Part of a small language model's weights: 38M parameters, a variant of Adam for these matrices.
Each number is 128 + 32 x the weight over its row's rms, rounded and kept within 0 to 255. Layers, rows and columns count from 0. Numbers have three digits each. The size before them is the row's rms in percent of the matrix's.

# down: layer 3 MLP down (transposed), 1280x640, rms 0.0533, rows 405-459, columns 320-399
# gate: layer 3 MLP gate, 1280x640, rms 0.0537, rows 406-459, columns 320-399
# up: layer 3 MLP up, 1280x640, rms 0.0557, rows 406-459, columns 320-399
down405 102:139133152137149121136182117057124118163105108096162099076165162138103141166129119115153133122132131161058176102133107103122109114000121147138174141096141164128160164111171077116186099132170124150139088108167098069149110165098073108087125111
gate406 100:119142111112108105127143094095157102155186141122163080141119141113063170123116141128174155125153070142119112128132175114138119095132090148138080179135137076131189121125118091159184175150117156139116166118083143124110110149117110080075079140
up406 096:153136123102154103081089151094136121071125182097120173134163151097155120115072149124117120127134168150111181159134104152120112172147148105100135090127172172097132113128136122066120110070073145136130138165110109165166129098050150114101093169
down406 100:169108145119144134120188099170123073151163169167141070126105107094104147097182128100153158086148120136139107137104134093157119137191128176164086176129106115188113127139126076102163120144119134124142162125124068108111132138148105068127106101
gate407 095:136098122162094118163151133111148134128116182087080096108163158124136140146078174090136145163129147131154134117148089170079117134123152113106129105093192148100175156128170148132127100093162110138155175116130177113043127118096118110120128178
up407 094:124181201143059137146114096102132172165170196144123129130097107138133114089139131152172154135122179135126142149119119168066104112089128144114071227139109069146131144094148142107143153129139079114117100141108096126114145102164129108135123106
down407 094:097124110111129105150150106131197102090089109093101133108141185140102155157102057094147139150122136144167087116138148115143134126151188183090183088087239147072129144114157071152064125176094248097128163139173141124184113134129156154126179129
gate408 104:161118123109151164189147152074106212160111141100146078155151101091163122123155127120142157150141185178167081120114159133098160187157134162148113141144155117179072148110098118099110180078144153142083159093114100174141147140189160169105109175
up408 101:181167145085161093095139082063199136093154161191124110190132060089118101152091170151140130124200130163097152138105054168166166131120117144124077139093169101152134101192134122110142069132099098130120096146149138111087152100144227120164121070
down408 101:073140126148161126114108166147131143164126100111145136121140149126101132145143188168103100154111139153159128105146140103127101095098118094093178135148128183101133123128127178163057191130145110144121145144103138104211116177148082151106084146
gate409 097:148153169170136143101144092092139141184103135175146148079139122126160112129097166173113200163160129137210121124167138116133128154067154181115120135145100077116167176150166117081063125092109137155144144144117182157096123074156150109108105064
up409 099:126119124181097150099170080084108112194137119164145142113038137124073074063163156155132117159117086065099111130103131151187154121131112144106160138113126065123139164121126181110155172150085177134168161124072081129124129147146077157112145090
down409 093:142082123129135144139135148175139140075150159103144098183127120105116168121168101122154090105111128189065160125119174135089115090192151141137077125134148149092091125107101106154175163083138078092139100094145104150169140124091091168185116143
gate410 101:080144133119148175113112120079137093126167154121166152121142142115140115148105122157170141096079154188111142085108186139102131151121113115125138137188116119121160147161095160123086176119131167139106163080111150122160131148092128086122093141
up410 097:147126150160094093095218109069123095096171176108134110165144133072134110186131148129165134092063140135121120114109120124116114102119174212115117158209166174132172120134116157094099142114154133113139104126140146090119149066103108062157131146
down410 095:111120086092135127137084117132147130113121110121118159146155147192174178073120141112090113129133077127118121102178121146151116080142171077084188147065120100136180152126115168115149120162132083102109134141122090100107146145135138187139121173
gate411 096:155095145140082160178114147117087190148147147121139111186081123163146081167087162131152052171120123186162112114087130099105162198146176186116127152090099158119188129091118145153135061134126091121107201095076111174124111119196071113126156068
up411 107:117103143104164131078134141077160140136106056072165114147110091090092149164212121230121166169182103102137161110115184155164144082126117098169165161169135082135069152076075102128154118148183123098148139087120144098146166176160145183126101137
down411 101:121170194120138143181122144126104108144126181101137136186121118142101182154120167210116049181094118120099129130080171101092122126088146137181179158051085148130159094145076176170098135138166158128171124134047144199151098114158156125114156140
gate412 098:125103199120115139132109097151165134139218085118138169156072109108109117177130120146136151127157090127133140146215136159141095171118106171136214142113092146106089154154148149138116115101176102110112158126157104161064149130149126195151074102
up412 099:139127135056121082093122140123192098159155110063144084184152145177149117163169087121149091153099100061170162124129100112128115085078119071131135110107150124134059092124127182097139154123159151155112132164157093113117119147167122133091109094
down412 102:179151125184099104171140118033099109175120128165099141144117128143037111181102197107082161127167061139125150174103145165146101096247081157115214134119123153114127173121185069138115107114136056120125163052109159139174129055136126101167124158
gate413 097:131096149156134179149129110081100133147160112144167147111146133165124113174100101189161099135173184158157129174143140079158098102134152114079103106107110135199097122122134159109137135160076093088098117132126187057117100074116115120109117156
up413 094:149124121140097083133107122091119160118139098115139124133144111183112101075154124105131159194166139154131065140158155188115158110132116123166090122106139110131088127117134136111114111154111107161084143124158129114094111106114163102141132150
down413 095:174114112089140145091137074169107116128135170140145100107074114069135149194114087115088107093115147092120175129105056128104181154067124112076102160109091209069121187171128152170106139159146193100180192143072105202111157193166100158128127086
gate414 099:115109124124073119107113106128157068119141130161115138045110104168165129191084115070107122128080147094160171120056148143085108144164130158135160114150087117087067172179124113156166186147180145107167168103076085132166153132188106049122123119
up414 103:156103176103146170084098137154097218121111149198156137096094159119195129117079121083130087128173068108160113168139082160129098110157144212157092125131116110173128125154117086125130129112116108090148105096151126127113138162157143152108159147
down414 102:049123100158130077131207086138168064137136103112113130095151131186097156159121071126124105126123167127143166111091131079134111137182114143170132141120155108102135191143120121092154155125177145126125097132080146114077122146171154112134120143
gate415 103:199108111117113125110135111117094137110123061104186105120106139050153085117158139142108090115140103047112158127165177087120102096120095161145159067142109087154077166052188119091205078087144059096052153169138127117149172102173105151074089128
up415 102:152155153160152164125171172117172094081137143198149098138155072149101078171164115130034119105130141094148142071146130108078134122158110143147137148086120025141112115141114105118134159193111129134115115140137083157114151158141186126116106116
down415 099:147106182114096168118143107144090156163117095105150113077091125118093091160118132138131152140137115126091091149135136167134147128086165138124146139145112142114156138041148083132157117113143140091099161081129098122152108097075134159126108123
gate416 099:236073156130142139122120139125156167090219127159146111112063083125132042109155145173162132074134131153145147155081118149139096188134157131116132103203128086082069110151142107042142148047069195149090165141115139135099178116063105147157148104
up416 106:108112096109104139059120135090119128176126059145135105124128124078099140110085144147105146190094116155101142129112160153124142130107148168131043102067140147166119096135130164097122116148160081072123160123067160083176095135158104127186100125
down416 107:096142129163064162069129152130129183109161068123153089132096113126111096118132165145124137091111151117140146137135116135101183144000133109091158122114140153113186097141143154162083148136098130109121143119131159157087170166151157126104104113
gate417 100:163075143098136160148148108210166141132102116142094132092148108151118091123095140108185102107157112158132145105145142047078133198083128124131087113130126106139154089150085156095089147071080150137091135166103170095177121170136119105154168125
up417 105:140100124133139183103134084126119138144085119135115070109113130138112141147148070104169121138153154112173060106116140116129158117095135166063135115126124087127155083099113145130151166134134172090123107043115178149144107133094110091090128136
down417 100:120151124124142110101157116095133121128139106121131098154137157031115109125106147114098136189082176109138100179153115180173163091139145108153136114107065152163159117087115121165158113157092091077180092162170070176112144130106111132137181178
gate418 101:139184152144119139170168126141167129079126146117145094103123180173100110121127145127114123123099074155217102166135149131130113114056158119152114122151137140125134183157112119084121152127124101135135141125172114134137153092102088106163112180
up418 105:195163111087149149149074191121171150116164163087070147124171142149107165182098106114131164160151178132079186185143133148115125140143143133122164132095166122062159143146062091121137098104113083138126121120140135132100115211102105151134153170
down418 101:139141145126151102125133137153156128108158178097117130127116193092041126121114155144137106076101080133200168110088163176079095173151080167119151171166171100164212101099146096072205159055124126141173137114088091087142105169058161077076164178
gate419 102:093182160134090113175128127170111122088121183121126119145091145120123122111149098141115135133101087154067100132111166160121094137161160103141119110132069155177128159170167152078101124152125105087202140139113145100107118081170168072105118162
up419 105:134171128087101093094161130118124125161071128145148131196128175090170116119133149087115050093111075149123065173208110126145147079144084137118151131105096132110157094129143157107163160141179116161113143164166161137131164099137117129182129116
down419 107:144138138171173156094151124200154131138127172168133112130151128112155089112108142131144175104111194139126135132125157145142090095102154101170123058138138124090144120106126089091119134148106131107081103163058113115174157124088163137140132166
gate420 102:175046125155122102121173113119148166084124173116199170182120184122147166139104126164155068173114118129120139138146144131091119123068113133168105157097069061120175087085139124169160119059134149161122190078072145170160111096147109160125152148
up420 113:119156168136127118130167137128146123125157094151123170152137148123078144142129126111078107127154115165127150126087157120128151064107111126169153126141117108071146102111147145138134158221173108135117083143131096137093125154143105134095117138
down420 109:138143159119161094142120076092101134098071092077108140121158137138108140133119133119177175139140116124111110122151127111133061158122106096142195181180100082175142120131110180201061136119126136170067168166099142108105195129161097148060125120
gate421 094:128135118173091122069149144089136076101101132116117179082134104101149113122122142100167095098131109135177081054158105112086171043106141115083129097165151161128065135072150170139138158192115131095128057074159184063136129134175161157129131142
up421 092:126129152047163174128156070089050109094131105116072091123188063145120181127125128149158155149126102216145068176137128119171141187120118130103144086097087131129097073113097101179159153138102057113114137142164208174112166143117141092158169193
down421 092:107092151207095151131114190132138160156120183140195163131092211068177101140149081120083100115144169055181181054139088160083124084077150100170113157158128097120121153148170181085129110108107205106156167091107083081130116107172123144127112083
gate422 100:186069172099137130069060152096169109116135176131118135110112160154133136135094178210166126102118115090156134149112104147106112140067123110146093137107097123115123150117127129140177193145111137088088152121108157163109163091099116140154109201
up422 108:113125163091147121102098079126114094114096136061153099096156135147076117115094150168113129094175145188146116211145051067103128130091136156126090150038066165119176113116114144117134144086103101130121118143139165105140187165096112132170092129
down422 104:136174195114118090143154065103104143109118088191146110130115134130130127107082136159072166176124120135074120090155065114176119107204110133145167116110088064112110156112201102090098153136144139135126111151108076116137069167139121116068119117
gate423 100:122165134139163102171097099126160161115077177154114153131115163116104131142120166097109077209185119160113174088116203098053123192123167122101155107155213122152148179135148162130123126095145176145119141122116157123173090102171130052145120114
up423 103:111104148135136147104108114132168123092142043136226098138128150145160130192127115101155145140139094102148114093080125165117111139154142120140104117150173127131143099114087140162143074107045106151194164142137073141152157126113081193135098081
down423 099:143128085175161106161105170103154133113088232073137158195110168105121178135111097112153147204153104118168185151070136103106137092159087136126129205144171146098184184165145125176152092172179127144116165099176127156114116165104175108137096138
gate424 100:140102119157122123130127161126110176142123138128125155122115128145119138147112130201113161136129154152106100152165168092155165156175138165111087121162157126167110131144088166183122145071134123109097120150187098074122135144160099087119122143
up424 097:154147159102156135114159152120172072159157047115171179131077192119139110174163085112116092091074078108147103124125096080090096150138140160155142205103153109147104164201150176127151078202214129129163104093166099162155069149182066174120111117
down424 095:156132099177119141117101168130107177108100159152088072131111133082139179146102178134105151095162175097125119104150142120138165131116063121187070104123163099115145101127138135188031134079123142119169156137090141116160155087103147084144175118
gate425 102:212188128148146147106125096145142162132171143095143072132094115125113106105109091172108164170145183108162097092119148159135168159121109145108158156101136112122121176096090078117154121117072090157149161124105115153165127151146185158132107112
up425 102:132145156137158147117144097121069106079114138127162154094138131150133194140138150076101129071067115124124164128132119114142138109191207149132069145132203116090135145146121145050154140108092103134125171152102083131158171144125112147087061115
down425 104:100078145106159111126095157148116109114098096052111165186110106139114133140145177158144109172158134178125163119167197141147130196176093107100154089164105086185163120180163085139104093127152138117130166144164053128133088169092146090141168068
gate426 099:177162134092123130162160121065128162131164135124061102132102108127166107118112217130144123171107075103128179091131120084125135148109106137152099112144185108165078126067133124119156101137178138131147131093104163166163157105098089095084104125
up426 105:132163105177135145149132065154164143111094089111106131167119125164125133060128144130167080110159141159137106107118141154107154121188094126195096139140084175147149093134120102123177137177141138096117132112114103141141125138133126133115129184
down426 103:109129140095140139171109134119121163134142099105100143141116155148122073168119098110132114126084117120098144147110107054062161081136160145083115121117164090114178152112147160090125152153112146120146123058128114127094133168156169126107103165
gate427 099:100113126115158170114171094190082119153109145102085150113135118184143092054186146135131100197133078080138140121062159158090094132128140124142127031117121154130171137146093127142116152111164116144215069163120168134185147138171119171118112147
up427 094:103040118088159148143199100165144091114152096172115137106183059141090100121119099123114196099159108109147130121147126123144147147115090138111168137145136153111166114165170161088096114154109143154118120124167131088130180139101092128159162149
down427 101:127072143175118078103099124069136135127099165135134154188092115119133120104120119154106113188113122101126086128078172185165096104255103146190068106166133144137091153101085127154122082121141102098117154137098135139120106083084106120107093089
gate428 096:159131123106165155087132173101158114123162129098154098110127138155146115148140086107158133099103127115103103136073147148179106085172124132149180049104157095128084152141151129073135114073094104120101099134160081185122120081119149105139087091
up428 094:138122192129166157122148122147158148124172079137095122099120057160062115104150126121138096079099097081091130101132115099188143126132127111186109105127119139175103136105108097082107132153129170114093127135193134144104163184136153207159143110
down428 094:107112130091103115109104146136128119079109121156146074110166182122151145184113124169130131134131116164165117108142124137131045091096195108084132167122177162106102133138118156129119093117107109131105130104080141110104102125156130074091075142
gate429 101:116111146086089233163180157126120149143156109140169090124137085168131110128122135144153129120092145123126141103124142142142081139193151094167139164128116136129168135079132134137159124132142139121162107042106088119170118122144166101083103085
up429 100:070122100093189205128125134161175102159128097164158139137154120113177115162099100104166085108181165142098135128082115108159102135157082142156188124117178125142139100109100086119109169093113095080112172114083161171193114155158050154123117090
down429 094:189072114170062086128141097095106153089121131097088219101090157123165134078145181102091181204157107121158112072139125092148153105173149118134109103124124164157109102166119099156123067089160131088133101183132158100118148094140164137146155090
gate430 101:130113153110126129106138145164160157088116163180168130091149129137113119121113122123165154123111126162147126127173131126155084066065139097183110154165110125123144111180197078180136105132107144179129093127114180084133161127169110056130130111
up430 094:198178127182127128176105094070118101153132173123120112155105127091110099120109161040099149097115130089125134095046165111146068124161100155187127138128174090093131137094132087155158134120111083138094136134094122098140138085087149149135125122
down430 097:053146084085184151174167134186130094089181084151149119174152101168081112192130092182067128116138170142161137088155134184140161156171098120093169090127129149109212128144146173129064175130149110120137094147176178126088113182153107114131149077
gate431 099:155189120105119100131150083137137146148144209157155109099124126145130140141118096133129128127126108099116082093109120155090112178101134180175123141133117145102125095193059132125206123129141133147107112146021182120093116176105121114129068135
up431 097:132092109126143079155136126101145111093111129089146141170123132131095223141124126113119164129133149111103147148111106157132148123035090172120111153064191137087158144121125115156158138153145184148139105170105185128104125169171090093078150144
down431 097:130146182137078125134126177162091151116072135168160146070061095119125111122156143100135115111061063191140089183166153152093100120093141107112090184125130062123135147132133112076187100155136110123097112090115113159198173134138172088185132107
gate432 095:075076088154137100134125207161143072105112163149101169122142099100154122215123168119104135108106099088124123138122158093184144078093140104143089106183169134156109146104084190075095145095152085118115134124160183166096155071114058106122119111
up432 094:122080116110148140129163204142088142112138194140105100080117082173098106190083137160101135061136074069157086121109143134135146163114150086159131105169089115121129153098122130141143137143103079127164106176095187141135157153179154108146070097
down432 093:113200126123116160140094027108091116095093081166142140204078123143153167092128098176123176191175146157123170088134065100116130088149163082132120131142094145146136125138128085084155137120120160085121134094192143105111081100098080117156164176
gate433 099:150110138141130116133084144148123135146101112082076158138127130119075153201121110173172143133157138072145139093133111147189141116103111178084113137169137083221186137119177102131084082118176159063129176173090115117151078153152133143141121130
up433 092:126103177132090082089057118114113115106132121105077132128130140195148134162087179074094150107090093111091157122073147174129127089127125125118122120164164142176072116128110152166124117067164097129100091158048152141129157080052131110042149148
down433 094:133165118157147133161206141099131137191136158146177094085137145122156112086157152166105064129135115199154087137179140133161099141117169145099145166147111127093089138156122146087101104197102127172117117080163164138133096187147134089141137142
gate434 103:154170137142097093158185074165120191124098077094154103108125170134157103061120157118117127212180118110149116137056129098104128111120099126165148121181133184112152115096096144093139110138121173142099151146078136159120146057127150157196100112
up434 103:114137104113099164127118183140131103178099108114145105092150124180083136099151147084098167163094147108124092094136120111182176115125108149090091095134101134143156154128087149133101123129164213114083135127128153129121083100128123120174207115
down434 102:109056150131096202103135136072121092190119155156165110142173094158154167159142099120086102105085077148160113139120106187127098075129138171106130064093158066110075107124114091115150074151107085104153105118105154089070093199144101109062154140
gate435 102:153039124166107138100063154102154132133156159119146108163100149084122152164107180169100126165073125160138113133096119157120108187081081083145117146145118131070158066083165166142139104137127154111098184095133161167174103121162095116168126175
up435 102:144148097108135157163141144144123108150144154082139111110148129156115156149111106095114072180118059079153140151150083205135101169129181118148095100113094122113168128068125116152106173107153138079149169137101085098148153186147072124159132120
down435 103:142114143164120148125060113101143122097122123131159105140084148126060100139187106145158092162120121131139099131148181176133101113142124140117123178138102102126118115136140105149113081119145162100127139091101146126119144102139122093136122108
gate436 098:160177128205139126115094127145155154084077166161188093118136148131131124119079152123077163136103152181107096127112110148153120093146049167104090175133115139138105168125135107080142126120114127092114140136136107117147075120156140114093137162
up436 092:125067081130180119093174135133127138196168125103109124095155114142121200105163129128090126173104101160143141158114128100138146091142149108124171109140153194105125175134152147131109148157154146138186179137144122145102129110110141150113179109
down436 096:118134176149098127154160104131186091082102148145093155142152078098126104164100146128198144085127125131150160118148121148130064201056148148106122088084127099155156091130146128110109080124102104157141104141132129109118165121106152116132106125
gate437 100:164103134173125104137113118121168169111112106146130207125127072117076123122109136104158134095154158161164104114139190104130070121139102152111132129135103158143115161043148105092216119166099132121138123172095120124139162112138131159177119118
up437 101:131108207078082152138087208114117167134153159113182116136159060106137136094135132214070108118104088056090119147155150137130124177068124166192110147076090106147113138102128142213163150104137146119110196107204144204091118182137130123143120104
down437 096:151125077140143084096108140115129131144106132148097134147142139137088143133119095100174106138139082158154079088104136130139089062142115111063113117135149150108135163067140160111202108144101133149190183124063093104117213132109120158129107105
gate438 097:124098093183125132071170145136134150095060170166129144120142141130114087127091115059150109142168196149095126135148102122097139102149097139030129121086158135132163114072158123152178130202119109084146113153186105111123189145108144137075137178
up438 093:096129127161188145097068134127101118172119151117142114133157119121100169139101140133215141138162067132185139127108144101169119114157080162108144108131132103159144073112155114132115118112132117085127177173166102197118126178026108118116131117
down438 103:116126109127142157089131081124147115075163103125086107099145149116122134121180115130105147126123152127087131129090103108142131177000158130184127139148112134075127150126082146113105110111107154106104078119120153082104131092213141169141173133
gate439 098:150156103166102090095144125063156117135180144107134126143096158149065132126100075143100126149159128113163126083143176163107129098089170163168136123152111168140085110130116123134149182091085130134143108130152119162132094085076166093179113139
up439 099:101143123078124109134096150199149108116102161125133084120091151148143104148077112125138102140123109094133170098128114084135131144138125123149139109146137122104154169158166120132180097159106120095137079127126162154092095100095140172123145091
down439 098:151116156136125126138098167042084067134168155161051173134093083113090136074124155106105143141129130142096090140147156109087090138130140168109135152116080149158101131146131126167091127076094159065185134082131149119131098146098141092123131139
gate440 102:136131180108142172119161151094088147146165140118132132102086174115174114141130104146086130110162192109170107093169130128115154167081125122146152171147073086098113109120108164148123128095095106082215146164111104146167117117184090125143155139
up440 096:155165093105113104157088135163125139096131174169082169154101145069145130142065096118118126182155099201086136133146115099116113112113063163042100135088148124062094157045159115152075081193129131133162138168144114124168164143144211099128135155
down440 096:100140071156077145110136109116154138143123102112158124126140079156133139133114134165168146065137171093112096168124120074145150107141133132158160140118091123203130092178095099118205165027135082117115163132130082152102095132094073109108128155
gate441 102:213061183161147130132139139150137120163119127161118137111112164141127109069121089147139112105112137120160067156137167136142111175146140185106119114163092113108119159068167112122163120127120135171123145193142159203150150144109080162143123156
up441 099:167129130133127161146153161133139108110117167108170103096113083124095123110165096067134093136128134108148044138076126082098125102180138130204113072085126159090176145127124170146111149165170085158135107131119128128210057135141126163147118129
down441 099:122058117138124171069117167157134150118178156174128129191167092141181131081077069120102136113136111147125119069131129147136138113160140157087110153119088113161191047188142116137048122142094139150132166079130158140113148111189149148109108206
gate442 101:155135126175128134196102132120105114137115127094152131144095119095119120091133114163132129150110147156155165094149224123152123100149116090126132134132116110129142133123100061134085154111165092134124116138157131108129136155161185141114165143
up442 109:175146156175128170093097090126147024113096185142145114177140149124098165139091194111104137163132069141129185159137111103100115143109086217101139103166094177144143094160136154127132133085126102127151131143144144132153098149146147080154174122
down442 105:144127167084168183126134095150114138165133156056063109036166113158071093084182105099129124168186142151129119137068135092143149122160112157110117103095106128155165128127123129148099173158164124147146096068052082139127182142180108127137066133
gate443 100:152177123104132125074095072150150111141118173115146143143088130116147104102118106137152109069117130125099149141132142161125098143107125070084128102155122133109106130129200150111151091093111090108150153100090137134201103103170122137145101076
up443 103:055130114150123176148185170213176151113161098166115113108188113197128160125115149109144143090138066161133121113116155120098127183134175105124137031096214117126156146127058118070094055116173064092108097074045161139105129156113178127171141159
down443 105:140140129077123114121108146049126062120162140094114124120117154097129149142142134079123138152126118116161116147152099077112077130057092168190116154164135106101176141109103132126111138180148165131151137120122110097084166092143172129101113162
gate444 097:122076115148116141040138053194184194114110158124160189097122169087134094108079170178183072085093140113122061126099125150111130090089101143116138190142171166099131195057167153139155119131110093115132138133150081111159161103137145134169097182
up444 093:115155163151183136098101109160129147156106180106113155133100091169124177139116103146135106159131101165107174120097160119152107121135149153128146128133112061133158134110133142111171160118144169143137197159111091194189203142114078104107090106
down444 092:088110140137139116168164140137106181052156137168122138104147159107186054122116152168153140106113185134132129145102126150119155133173123100154114088136169180065126172114138122129116141125115105147125087116152132113104104100179167113184143114
gate445 094:063143115153126115098110110154148170142168154178107132110114112060119132096100162133166101120101102167139099148128071137155120128120125123095072076142199115163137089163112144146107139142171105093072124119141142168132100142143170122116123151
up445 094:135136116085131118138121109142197137103194142140138111119131126112073128113088158140083116184085097109094147096139177136076169193140147140125133168097134122150157152121126104067137172131160174156122129111100167092127115137121112066117159140
down445 095:077086067142025199126146145135106150154105127116155176126129118156159148171189104105062138129196123152177108206135120176180135112092073145133163082126169133128076116128120150180058116112105081112119107181096118147086141105138163180106071120
gate446 103:168084145146084140166070123145147189155179125080162155118112099091165128164175132142082106150112134097121154141129111086150076166089186153163117092129118142211114121120116121151096080191093095129137107114091184154105140117109048171106109110
up446 102:158186120068112104087135161133117157106135081113151106162156082185141117160121144148156135181137168115126142104132080129140155148133111131185093125095109139163098122165123146152141130191147067159130128090150167159158144110112152092114116130
down446 099:109146145144120141141097148111173064080135162157107112096130120136061146156082107129140133110137055088119120088119149193095064160154123149075152175136114126120132132157178127082165094052133135112122141110188127156141076127170129102167153143
gate447 101:210112152156112093174173136093110171104154144161167103154123102133118102153123098145132135128119044160129094151085160131136149145118171068126154129182133140121129113106120135148118107120167135117091194145124106182152168165122107154181101146
up447 108:127096162111112166162109136117118073176167132165130141123183143081096126058125119105089175110089166164127122155167160085160096073157082092136137133176123073143132148116142118138143143166103102069106107114116073039128156117175148101094141066
down447 110:129072137114130170168131188083118120171142091164093121075185137141143090117136107128123134148167169107097163146130120171157094168079145162126132120136122119154097153094141136124153167160134159122126157121162144079141106130141144072136115144
gate448 103:104152112159123107111178090115111156149108109165168096139111103148158108143070145158182101102110135149122143090099144076142116103145107112074134159165075118169100122132124105100154138191159098125098131118122116111152108145174129080090143120
up448 096:091175157138111127162160107074088156120128107119174116145142164112108119125088126111147095111138185175121086116178157126106166105087132193092118196105113126140077139101158154124160154191121073151085165154151129130135056078143125113106145107
down448 096:118069092149162126121104201158105110157125100026138137115155089132143072092198139119086106149091103072135182094119106162170123108163097117155096092112147121086179109137109090110085137058108150179137097152116106154075151152145122143150114138
gate449 102:131092187156042122130160177137081119180091168083116173128150122089117111124099111149154168118093110157186182142137110124127130088157099130100120064127115146134140102127119101143154160118101211150116086119108110134124146177101126087104087147
up449 096:126114174162123114110090095148114128137116085138116164128141092197175138161114137086133143121081082220120150139152113161160150118160100152121078169170162124146083080164133121103122107167093130122136101116155157119147161157130151147198142113
down449 096:143168137059133126096179163137114210082155127078097120152123132025139124119100138145169105120135150014115131130116090132158147138171092137175160101152137137142214130090120102097136118172154168135196152121114132143096144138125106102083117129
gate450 100:197122119144137155158177120093176178103139095114150159124122120114160090143122149142167056143105176076120079112135149204122116161091136181173206070115143096135142139108150057090144094088136151071102168144130068152129177032134063173064087133
up450 106:072116067143153205098092071130106066179110082175135157124107148175114091135134170094142167178128095051130097129083130123092142111081149148173129145136032153131142174101147098169091137120169118124146116096172134107048144118119146146178138087
down450 106:147133152102155192105132120152135143154148152140116133135141159136139141145111112165132142163123120191110169148122123110149086215087164128128094184090085192146061159094131121106145168134165089116098073158104179105082114084151110116164122089
gate451 104:118082154162100161140143131110145139076100165110072058143140115146083070142139108146166131182154130128101185163113131127127128151080193117132139123242095140154125109176151094048133140087114110097163160133125185137116127092167133135186142107
up451 100:137167155161121180082093083165096174107127058182178106085131142083138162114127137095073110183104129151176135134115140102100119178133130184133136168131130099141117107050126187174150065124134118131128201145161135186116164144148133144094103129
down451 100:141177187108103129174094201059121110135099149117165130139104119142092108125183133115146117097084097183109096113171075168088151064141174078164124112133128117095132109119134132104105123127174158095153076134146070056116092135129111116178160150
gate452 100:193126073173179154164134110179129143085157127130068117163050073154138146161104200103140120140115071099121075146113140185136114183163148103138064182099146124101084097163164164142132136102119073112154159121097096159178180118136128151054116195
up452 104:131109120172158200174118203174155117113121111116094122115139102181177234112156135144159115109107115118124122108116094145116067134136077168042112171120146076178134133112144174149111112104044145127123129135128111063156165078100165137143102195
down452 101:099136098136164108164133076087096115156062131152134142093121154213111094106101068110147136140141161108114186120116084094188188098126199134095131112141118131108177147075079162106130145149094169123119172096134129167138058161121164107177117178
gate453 103:125146188125142160161121071112106112127132128117090108110153070147141137114125150135118119122142111162142116117131132126117035123103147146130138135147157165121128069101118128109142093122122141152143138133139135160066119133114124083158090137
up453 100:105092088110141133125093124140118149154130098126129072093177138172127136136069146096133165053131159163132125099162075092115147153132151105137128118125077125119095136099130151072061078211074150082085116175180122058119144091105145071179172124
down453 099:182143136149107120100158134132187085075090102094125143105144132074041148142141127143133131151115102099134159100137152163098125138103116131082144112096138122115149136211101134160172067090173129191174160166121112194117118092172178132103152141
gate454 100:160134131153098214099172115108192121126152059149118118119120127140150133132116149131131114102084130077124163164079138119109067175092138147135108118104155069095132146065135093127129111178131124136150117105101175086140140173147122138157101095
up454 095:121155141137128201116110107122130141139145086154127110177160130182113184159121116148184111134112120133138092143149097156116074187138103153112132083119170040133159115123149134076155146104116121113149075155130177092176173088139126080122095135
down454 096:126098130109079104164168153161093096152103131124113126083114132092173098074150080120064127110136143151093181145091121090145090080167134091137060170158126107155118133157106117187170124170097137151093172082096115140111057198173085171130134142
gate455 099:141109145184139081089192133100140145135069102093143160097100149118117166155104156169102192188111133153165091160135147158139119161129088118144110114131176174105134130079129127147142137123159164168099161146064160123164155132156108121139073087
up455 099:199175147138119146118062179095150145119159148223133203187114165119108120141073129174091087145158132156124148108122179135178109153115163112169123109160162142137177132154127146148073094089105076083143098173134076134130176192161146115119204146
down455 100:086181099180110076183144180151101155126138167080087091078043083186109134158128125094113185112102084080130147181173122080107153110073134152105142149173114134108120178193185108148141139130151152105100153182086115092174164172085134180100118128
gate456 102:139212129166131059142108091174181159149102125126128119141137143113112118114055161152164155156097129181112130112137147157099106172127120169157117117112135098141092194144134103125126157112084095134093156172070111160115125142117157101124174140
up456 106:092136137138138131150107091121136135125152128078141134180188105101127129171116122145154103165116175203143124148172117113172159072065139118145118114147166042123153100123142147114131170143102128124132101134128129110121134138181226168221138122
down456 104:080063178101147095124101102124122135167122133105156067128160155151123152168126113185111123133102159146186149063132155108113132084176154150143116169118113137134151196133112144077120130116144104122159109051185120117089170177119114105158119105
gate457 101:118061099169107124122129146123124125123082082096118169152141141198173131133114086168166152151174094147157139140121102138072134139141190118089077109146120113180101157149107102143195127110125118082111114088151083135170108104106125186083090125
up457 096:082163147090114097130148155083111142094147134127087107100171093116095182128098193115117148184187074141141166106159159123116140129136133096202130082130142125104194125142080111122156145117120172067138082154135165099078124073162103182154149125
down457 097:170067181095167170145153150090153116122127117120100128130099135120091129201165110148116131120067127081125109170081150129124117130161170115123067179127126161215153152127136142164043095148107093154134164143166210176126154205081151096149154159
gate458 102:140117192195103134124131202078143119102112097176172185102101070172112100139086141163119124141106129119161117120126114162105161175100137117138104055143127119114147113091145103098131103102229118150120188123103148168139131091166153133181127116
up458 101:163105114117122131097183137122118118121102153122137094151132156137124106230102138097120149134121114126038112122134079113111120164110068161142177071137101165147183146149092132141081136089128157117138112149112089179082103138135103110114121152
down458 094:065177154153134130134085167135174135136150115082190166125110116139099100127110153124117141156110105127192096193135132141137148166119144117138113097109109119109082098072130152071164045127200113160059121114116179143124113123148164143211123130
gate459 102:130111157078178150137098105136136083163146159106157141108067140162149130181113124146122171146139094136120126079112137189145109156132203140160183126138155100074134053133134101135105163084120122148094125131153146191143091167153191130071043163
up459 096:108117134103186105094106108093116116128103107136074157109130117156125174169165101107161121155120145138088124118076104141168143128161081093143079151114082118097176157109197155126121123101198135151126151136155097099178154142107156141104127170
down459 096:149121135108119129144124090168098076096138132129184145176158158159124130118126176153108087186150133131154165186175187165156144058110133146108171089173173090144113104121133152125144145116112090125110106162130136156047101118128143164162149156